From a checkpoint of a small transformer trained on Wikipedia.
Size: 20 layers, width 128, MLP 320 SwiGLU, vocabulary 6910.
Training: a variant of Muon for these matrices, 4877 steps.
Each number is 128 + 32 x the weight over its row's rms, rounded and kept within 0 to 255. Layers, rows and columns count from 0. Numbers have three digits each. The size before them is the row's rms in percent of the matrix's.

# layer 7 attention key, 64x128, rms 0.0493, rows 0-50, columns 0-127
036:155073110151160153096186171123107112097174153123156134067119090085122130153123172085140096180175131074162137114157101168087105145144142101114190093078105141141147136120164115150119107122175143168125134116164125080055191169119107107111121150146107146140161172076122168129146148155152081120148128174127204114130179110086115140154173160163153223099123122084111135143069129138171097165135
031:095102132089138123127098130198134102118133154163125100166077210118124127066141124138148114094104105151145152135093145138144158092177117111073175081142136092093147093139132125068110167148120148102112146161131139120108059156140146155126159143119083162156125114149184080136105147121156144142165145176148172119077163078123132104135111086080061143071102140137029138214171144099176136106150
033:137152105117191161091105075135091147134147171089104213168120184116199113144137104123128141120142113107109142169081153170126144148143129133179152155145142170082125164174124122125146094122111172046113075123135175124152182128159115110126178122173184120139183170153146112098101109138130127108078091090128194141175124172112183036143069173134130119127145072123115144142132168142114139147124
029:160137103153062082131155186135131147160163117048095125109081140157077127202108172176146126133141179128079119132180132122132150087151112119131114134111162172129112093141114153161111117173090167149115169093094160139145097152134163129184145120166117148068096100113112134085115097099095134125088147116140119080114088127071132199133216129206153087167101088107127084107152090110158095151126
034:175121092083164082097086157120144106138171073104120184208129132107141100078120116082112148138034152120084159126102159121134089084121144170124149131131135141105135142153103146116120148182129104112153115116117180141116124115143182104169118147099117184216086073161145091076103105099135109103081171130102083203150153172182140179111127116154098135084148107104092121125173154117135096162109
034:109129127107141139062110152070131143142075141121132167134169117101108146091093145135127121104128088104032183145134197121152134174160125124127094139113090115111179145124115167090098130148162080107103123149105143127167159099150174084136104167096137179157112101120161119054077162138136114077159079145146070147128159169056125131099077087120054132095166136125130069116123139091139202144156
038:134105093115151097145089131136176121062138103115167076173136158126109124140137155084172099144125107139023141111099178121146132101089133134154119078076124133070068101101135146116122131151116071135136117129104170159169097081142213138148069083138134119195103091140125089094113152147130126102132137148147096134072137139053134151107161087106066126117133163160126096165141137107226122142116
039:125057141165113117139095149146088156056137149166121175160130108113108131123134087104160092133115135081081148068130126196130054135125140210134100125177110112106115128176140121096115073115123151136135120131149128181116143096110171171143067094138137129136185117132120108113166110135233192148139182114121122127081197139132082133161150111088157101140163125171122135130123165112180109170074
041:155103080193164086141138165104146121144125084107145115170141141119119107122151133076166150112112125143084151129118144112116163183136098114161166139059110123084076197086156144118137108154154115104124094132054127127098147114128193200111122094129158120223113109110081126078090148116067163141149100127136083103112193119143111184112090114091062119109123120150121099066095151073171116108135
039:112116148172111134137122162128089154112123148171130102202142147116136123172111105130197115107074087143182176081064109105149132114127123146114159187161162106147045090182152124168109137085121092149110176089128124087113151141143135133138080088085136076205168117135113146122112125117139138180107162156088107129103094116064099220130148084103189115142111167126096155148120116124191096126119
037:095143147133095125112137087173115200111106148130202086110147145136147132212129150157024096089134095128160123160154095127176089132035134098145171131123111123218100103111134117130070147140115120132155137120167160076121112141065121160188087151116102183147182163097139126196179120112155152136091142120105121125141105129151125119134138127119136120150093106158183146142105092144079123133166
053:116076133189143107065045166078122088062137113077111147186092168121127161089121150073155143146158140095121173105070124096071143134173094106082134126186178134085134048081128054141148084104119112092087107100194154105135130076174125154140123125117126129140149088120153127090079104093134127103108147093147119152114120148078117090084126083109137144101134114147105118105152138118162135147110
051:121161167142079128145142061157128156185130118108080123128088194103116065081155157116094142132157159103158086152151120173183114106179134112118130121177137184124103145092170117140135135144129126158180129102081114161156158141181130164107192124116117102132106097116183108153132115159119024074112119143139117116048171141113122097135189136125164079127175104127067160156153082111098088126135
056:121117113151136088120133127119110155134128104084123126202127215125150108134127121138094123062154112138096113126107197145121078139100158149100129123107162143074115164097144135127135130124120102168190035168100094135137104111187134139163140150091158149180096093154094089131156141109107158127142173183090044126042092106153162115140185163122108170122109168122154176151123167168189155105122
049:107108150119139100124151134130111117164136097122130117060169153142187132097133153131114209095110130088104154128188105164190134109110145115180122145184156142095146210151127142094178115149193153131127085170074095111144183155149147112093197089118088158104103058129206139117132163137146103135114125180109130109095179090161134068188166171139110070124141118138165139148094135111127137150140
056:159120106130160161058114170106218158081124166148069202177117115118112108132138165151143093186159181132170106160102126125099157148127134130060147096160111142127080030121147140118107085131083123141141138124099116132133145069152055139123107134136169165166170157109188115131129092129138168122173124065164137142129118173086115167113088150123113117080145143106070100139165129107130144120089
062:139100141142107108115197131124123155122135124125061132054151143121211130094107178127094131101096156123074124093150116182108109093133157115198096119178161121103121116120188140096140120118137118167149116172093134113112160079153143155072151112090126168122121062136197178122138168098162128179115159154118069128079137120196099064194172173125145111089136167114134110179108143132100138144098
092:135151134119138164095138142172156177128126154099098153163114105161146095139149110162141131147126118125201111167149163101142145155117119187076095152141118145147129155142118119156128099186117182105157172157077090167144122134151063111096059127108156145120100209131147080167092126217134095118166096054129168111100127205088141181083103129133087160098130158135082133102187107101160129140173
081:076118106149100060177100148126056134102177128160184121095085140083091167124129111139173148103154070116154103173105119072146122143119078132120068142123145125119139150127077124142165157120153157113123128131171110109117131196136178147127090144125079065126101177115063097107098201123133179129125126134103145106205088133117159121108142095077151117164104104106176130037104128159134144102162
116:135116145128139151052156154184118171102155142073008137155133144118224070105124133140124145135110174130143147122157140115129082103134139125123117149140125148160148162149171094137115090097134146169114133180093135145110116105156114146081109146116172163148135110119216167124073087182136110178152155140191129120075155146172109092102125162136088146080116183145139128173152127158191137113097
161:114150108138140139108148131147119169141102110129100169118125098167148116128112142175132172121116091163209127176132176106100182144130120112027052166204124187120102163166097098165148115167082191118166129155104076167134135134166092137083099129114115107136128154150133109121092198177149118104119137129119179118098160210101159130133170183133117081085074121129115153084131101133115141140159
145:088135186132057093163185113141083177118184157086074141152135169122193170135117128159161224103123115108097167129141119108111125121106124125213104174194182138153147140117154096100142163099165145124096081161125134173107139193135101186071153122106101142130107085122142145114162132103183138144151150192157121101120142119179129066176144180139152132124139132108150147135093134150141130130147
134:167182102121097137080105120108138077081117106092147160195152118109138159181104145138119126101116111093134163115166155115160139159066094108073158099136174143100124114064155173129101152084109150124118111116083083123132164180122060144148163103212105107185103106101093077148193086056086118105156130171116138091133155149128121159173075139120179149103132088132095126174133117126122072108131
151:193095116183127159061149145159142121174095090154162115146109095113159084134124147062149121099125112164063151123149117091137112162129161185196110112117162151077162127128104090134158216135146141053122134117131121133191085119160113179128148094093167117129160123028150113115131156155159118115160094111088133139155154129119074144157139143097102181073151159159090156100111110165137106140154
150:135111173143114087160109131094102165098116072094190165169172165151127123099160169164108176086195099139108129072151100108127082128111123130115116115130154090244144139169108113087144095151153099098190119119138126140110129107133112117125130086176190207120126142087135184107171128146075094108047126155115134117164120143095147132136131123160095109118106074102083172105162160127128117171160
151:150102164149173109128105144148175118131122078198093098130069170130113096112137089132061129150083162110080140102166122071066132127161084103161107067089195151114137112149132156175064093137096107188177092135072093132087140161104128114089072132141102133128105130101094081116081131155071104112112182147130187096131115107156138131150125152168176093140134176129121149180127136101134163164110
155:123140098173104133108093111142130135077085105148089106177131140084130088178058093138067132129135152158095145074096079118130135116116148137104157123169070129139170203133104159137149100140176152123133162107146130132151093097105124132152087171132091138068103101175137106087107110085163112147163140107183109113139106133090170111168102134128097169089170095188110155159100131131081159119254
155:128169138101106137120158189171139176094113092108179098131158083112120109109174136123136143086108180095168119090125129131058167139139097144123074161136102132101130119169133092165154124151163123248138061120087095123112140126156143091132108121122173132122100087102133142116147063091146077126140149108142105081172113052110155191181140135114085104119136084129103072136049124148130120079128
149:129124074209118117129153166161144162199140104179170183171121096133121109104090147193108158122148117130157135087123115127119137071097153156108193150090156062126119140153174135074126145130076158084085063097136132163102186131105154112132076160143127141100148163143139109183122099087162142107186160066095139113175188106186139158138151136148162154138133154137170150130172128111156144166142
149:158089090065119151129100047134122151156114115158085137159145070132124117058160118085168114162151081116089160155172115089086125150136127133144127159099153091196125200116130193166132133115155109097112093085133112169109169127205111218157141136125072117166097187114136097111157104134137083117116158116142109150104093116122148150141144182106113076165087147168106100113106085147148166095130
156:065137115098107165120093140171204194146115149119120183144072063106054137136156115123096124077147126144120133129176124112159086129166135110172092143162199115135083158143129169102186086118143143103160123137106083085105116119146117111091187233143165102132183120190061109130171119114169110107150116131155176134152122095158107138118144078099108117132103121108119169117114114124160090144114
146:097066147124160111118119141160136134123150143143142148103129146146104108174114134175094149127135109140128120181115144153126184091091124139116094152070147136098062141174113135104119063086147054102125110215106165080129096099110076132202135099168093121171150105035067141103143119128128079078127110128149166126106191103183166140141082134118106168141142143160079108082091145156083134143155
035:131163119114082097122138099124154183174105113143096070087120094119120135169205116074121146113146149113131129083150109163123136109071118169136112112251057118108129138135140089164147088097080129104105106147174106154197093136105182165116123086147127151115124072108114131104171111093127092139107141078107063129185152158117090101160102163096126079121084155096083110135174122118112100160131
035:112122165116146136128110088163101089138160098154144130133100124113101188138152189129157114113149088039121176139104139172094107121152114076104092174120155129087134106112158157117124115144128158142137095120172087087102133159171107213131156189152072130108157120092078136122141174175151137091194136094196125115173110092104202156125122190127159141183135144082104155119154105184106105148173
035:111162105116174134147181108186154193106086119111115089099105149105145101071181123073145116076136151150142059121131138151198082100132131123145126154134124127121093065106086114135099155133121120070142109127130121146184146140166096163196107128120117135126120103165071112115144059093086098170106184084096069125105179109213099132121139119086165094114099132090096160126167145171118097134164
031:122124105147070132130151141085181103126087132079095132138111087130097149146102125108120122144153126128161199100171155090106163170098118126094158149095133178175137129114180138172123142123167082199124134107145093105132156133097137122153183099094185135140081196071102176095107165111114151067155096090149143098180117162080099112143149056110121138184185132119127127142152161081190161081090
035:151085051102193118101082136191135116120137138095157114188112139140107123127142115086169151120139120145101135084075201149111123103130163108085068129130138084086101118134143079105170135169093157145115100111117098173123124147176158182107173107098136167156159111138118085042155169161112128125142097129112073105057123175153091119121086112149091128057163104130063111172133139139150176134113
033:076105148153155114129100129122100196083057108120158150126104158152078108122136163121136150114149093153170133127049175154125131081149117146129107057138121104080091089127111115200137164092130091069114096097155110147170059104179066114108155096114164108138152107165095057175095104112085077121126122116132107117104126169159153064069109095143119090074082125143144135145140147147141167141150
041:121084156191120145076082073164115121100130158119188143122062147062105095133126144163119116084204128125154125120158154124122099123183135065074134142121102104094139115133117108142145117039117125114073163113135150172178056078179139146164174144101119126087089137142152131169065122126134170135132123150154144041096097161079118107138163131126176136081155131153138139170124129145173120123111
039:129110174131052188131147074147088181076109194134132088102114121134096157119052139145149125085139119103175123159118170177106136138183072174069181120112117107174125088138072096177142145074126120197136147085142130158065076118112110112135123134138119078109131116166172102162149105103156101135110080081141160073132112119109131077114096092155167145164147122135131149139126141137120123146196
040:105103140136114132133141180139085150071137125110145149208127162139137134113100099161176052110130105116092157088144173124072130159162123122091124120149112124126081134116169072174161094078127106095072131098170198118173088087156148119170176153160159103188120075152157113150054091104127141111155123161201090110125082187105181132130142136123101158106110152128129119114142168157195148138119
041:133167158111099183150126044163106143099108140158163113171092150095141178166133152145132089120103106180121076126111087124148140095086188153099114107066150157121158096166119129083149149129077101129142163137113167144086112097132087111105102190095128133123150156137182121128168088116143181176085136100105098063082069138196093112137120119169174116134116120162125188169117115187114072100157
048:115155139123115132138159066150133158194123111149106101036089113122158099099138116120076138164160158127128046073158138174212143075111151098122107120150133168128145137157126114103120145173141140168120129136095117110177124156117134168115171123157093130033107155092154135139185084150133097107110165099129151132123171121163119119140199138108198095183127120101127129136192100138071073102141
047:145140120135120144124119095163102113098087070100133163069091120122123140199085099095075155107111181112120138103094107110105100172117162166153165153154192145179135104130162097099093146079089159217160064167153105127139191159140113123148131148122176193146128130158164098104186109082117132140160105104110122140113080131113094056167160140109142163152201068127139154101122111119171112110140
038:085094172094157122122189116093077099179163134136115127049140064134156193144149096137160130132063109120146178127184105132180128125153128096164099131112182127164150191132124136154118143152176159122111087129112094145115162209095179106124153117104076086089110107128122144122146125118156113085180084176113170072101086093162158118181194130127113164120144111139129135133137138083148146175169
051:143159118155133185103114116174077048149139060120153126054125081124117090175101093167141107116132090135097103122160159088158166108219077044121117146129081096124096206129139124120096131119113144101111113114108144099124110146074207121150134137140152067130135141088088102158092147177129082114131114141101147056178139123110107125109146163111155093125098122158119066126127133172117133102111
051:149094132162166118086100196081101076050142151153085192167111126149103130174137116160183099135101139126137142130063116072096099128175105097052158144164137105176105137152090097145155086071102128118156091126143104107138131102163155110147141131145147077195155081112155142135082093109157199131146138137171162110149089123091129134067100125123143142121103150142170114101135174171186158114092
064:101146100112091100141124088170123193157123114111137144166139178112122096146138135152082218104161102108174113164167166095119136161097113135120087139210114163134105167108113097138140168152110180109136095140061088161148117194188079168100139124145095152166083169121139120093145148146152089081151134138147145100087169176101147136159162167130124091130111126121087222102166083124152102097162
072:114126108147127101103135149150093147141107121122066154131137140118185119122095176174127200099162116150204145169140161135095169098124118082047083156169127166083109168163141109152159084104119155131147087151092105164122138152185104158075165133127104128163154120142140145059101167138161141107138164186136127099089162158154143076150178206135116052106082139112141166123092130139176171105121
079:113155196106060127158160099171057176132128142079095110136128185110180132130121102153103208108124134088085164110157079093131080132119148157225105143172169122156152155131149095116121162089174155106098095153115165151126136209139140159105171124120115158124094092122149148131166085144173087118140129182158119109095126090185096063146160144147135135136159158124154170118097132163145096114132
101:174104116136154175051104131124163079081124119101066159192130113164106076137122129122124058167113190141123130057121104126144099124120142126094173100107107093175117069115156126144103072082116089135143195111121153123148135096124080120161098113130174111152158139096153123162118042105098114137116118104167111157114103148101094167059066083141127154109163140160091101178149099096152105137089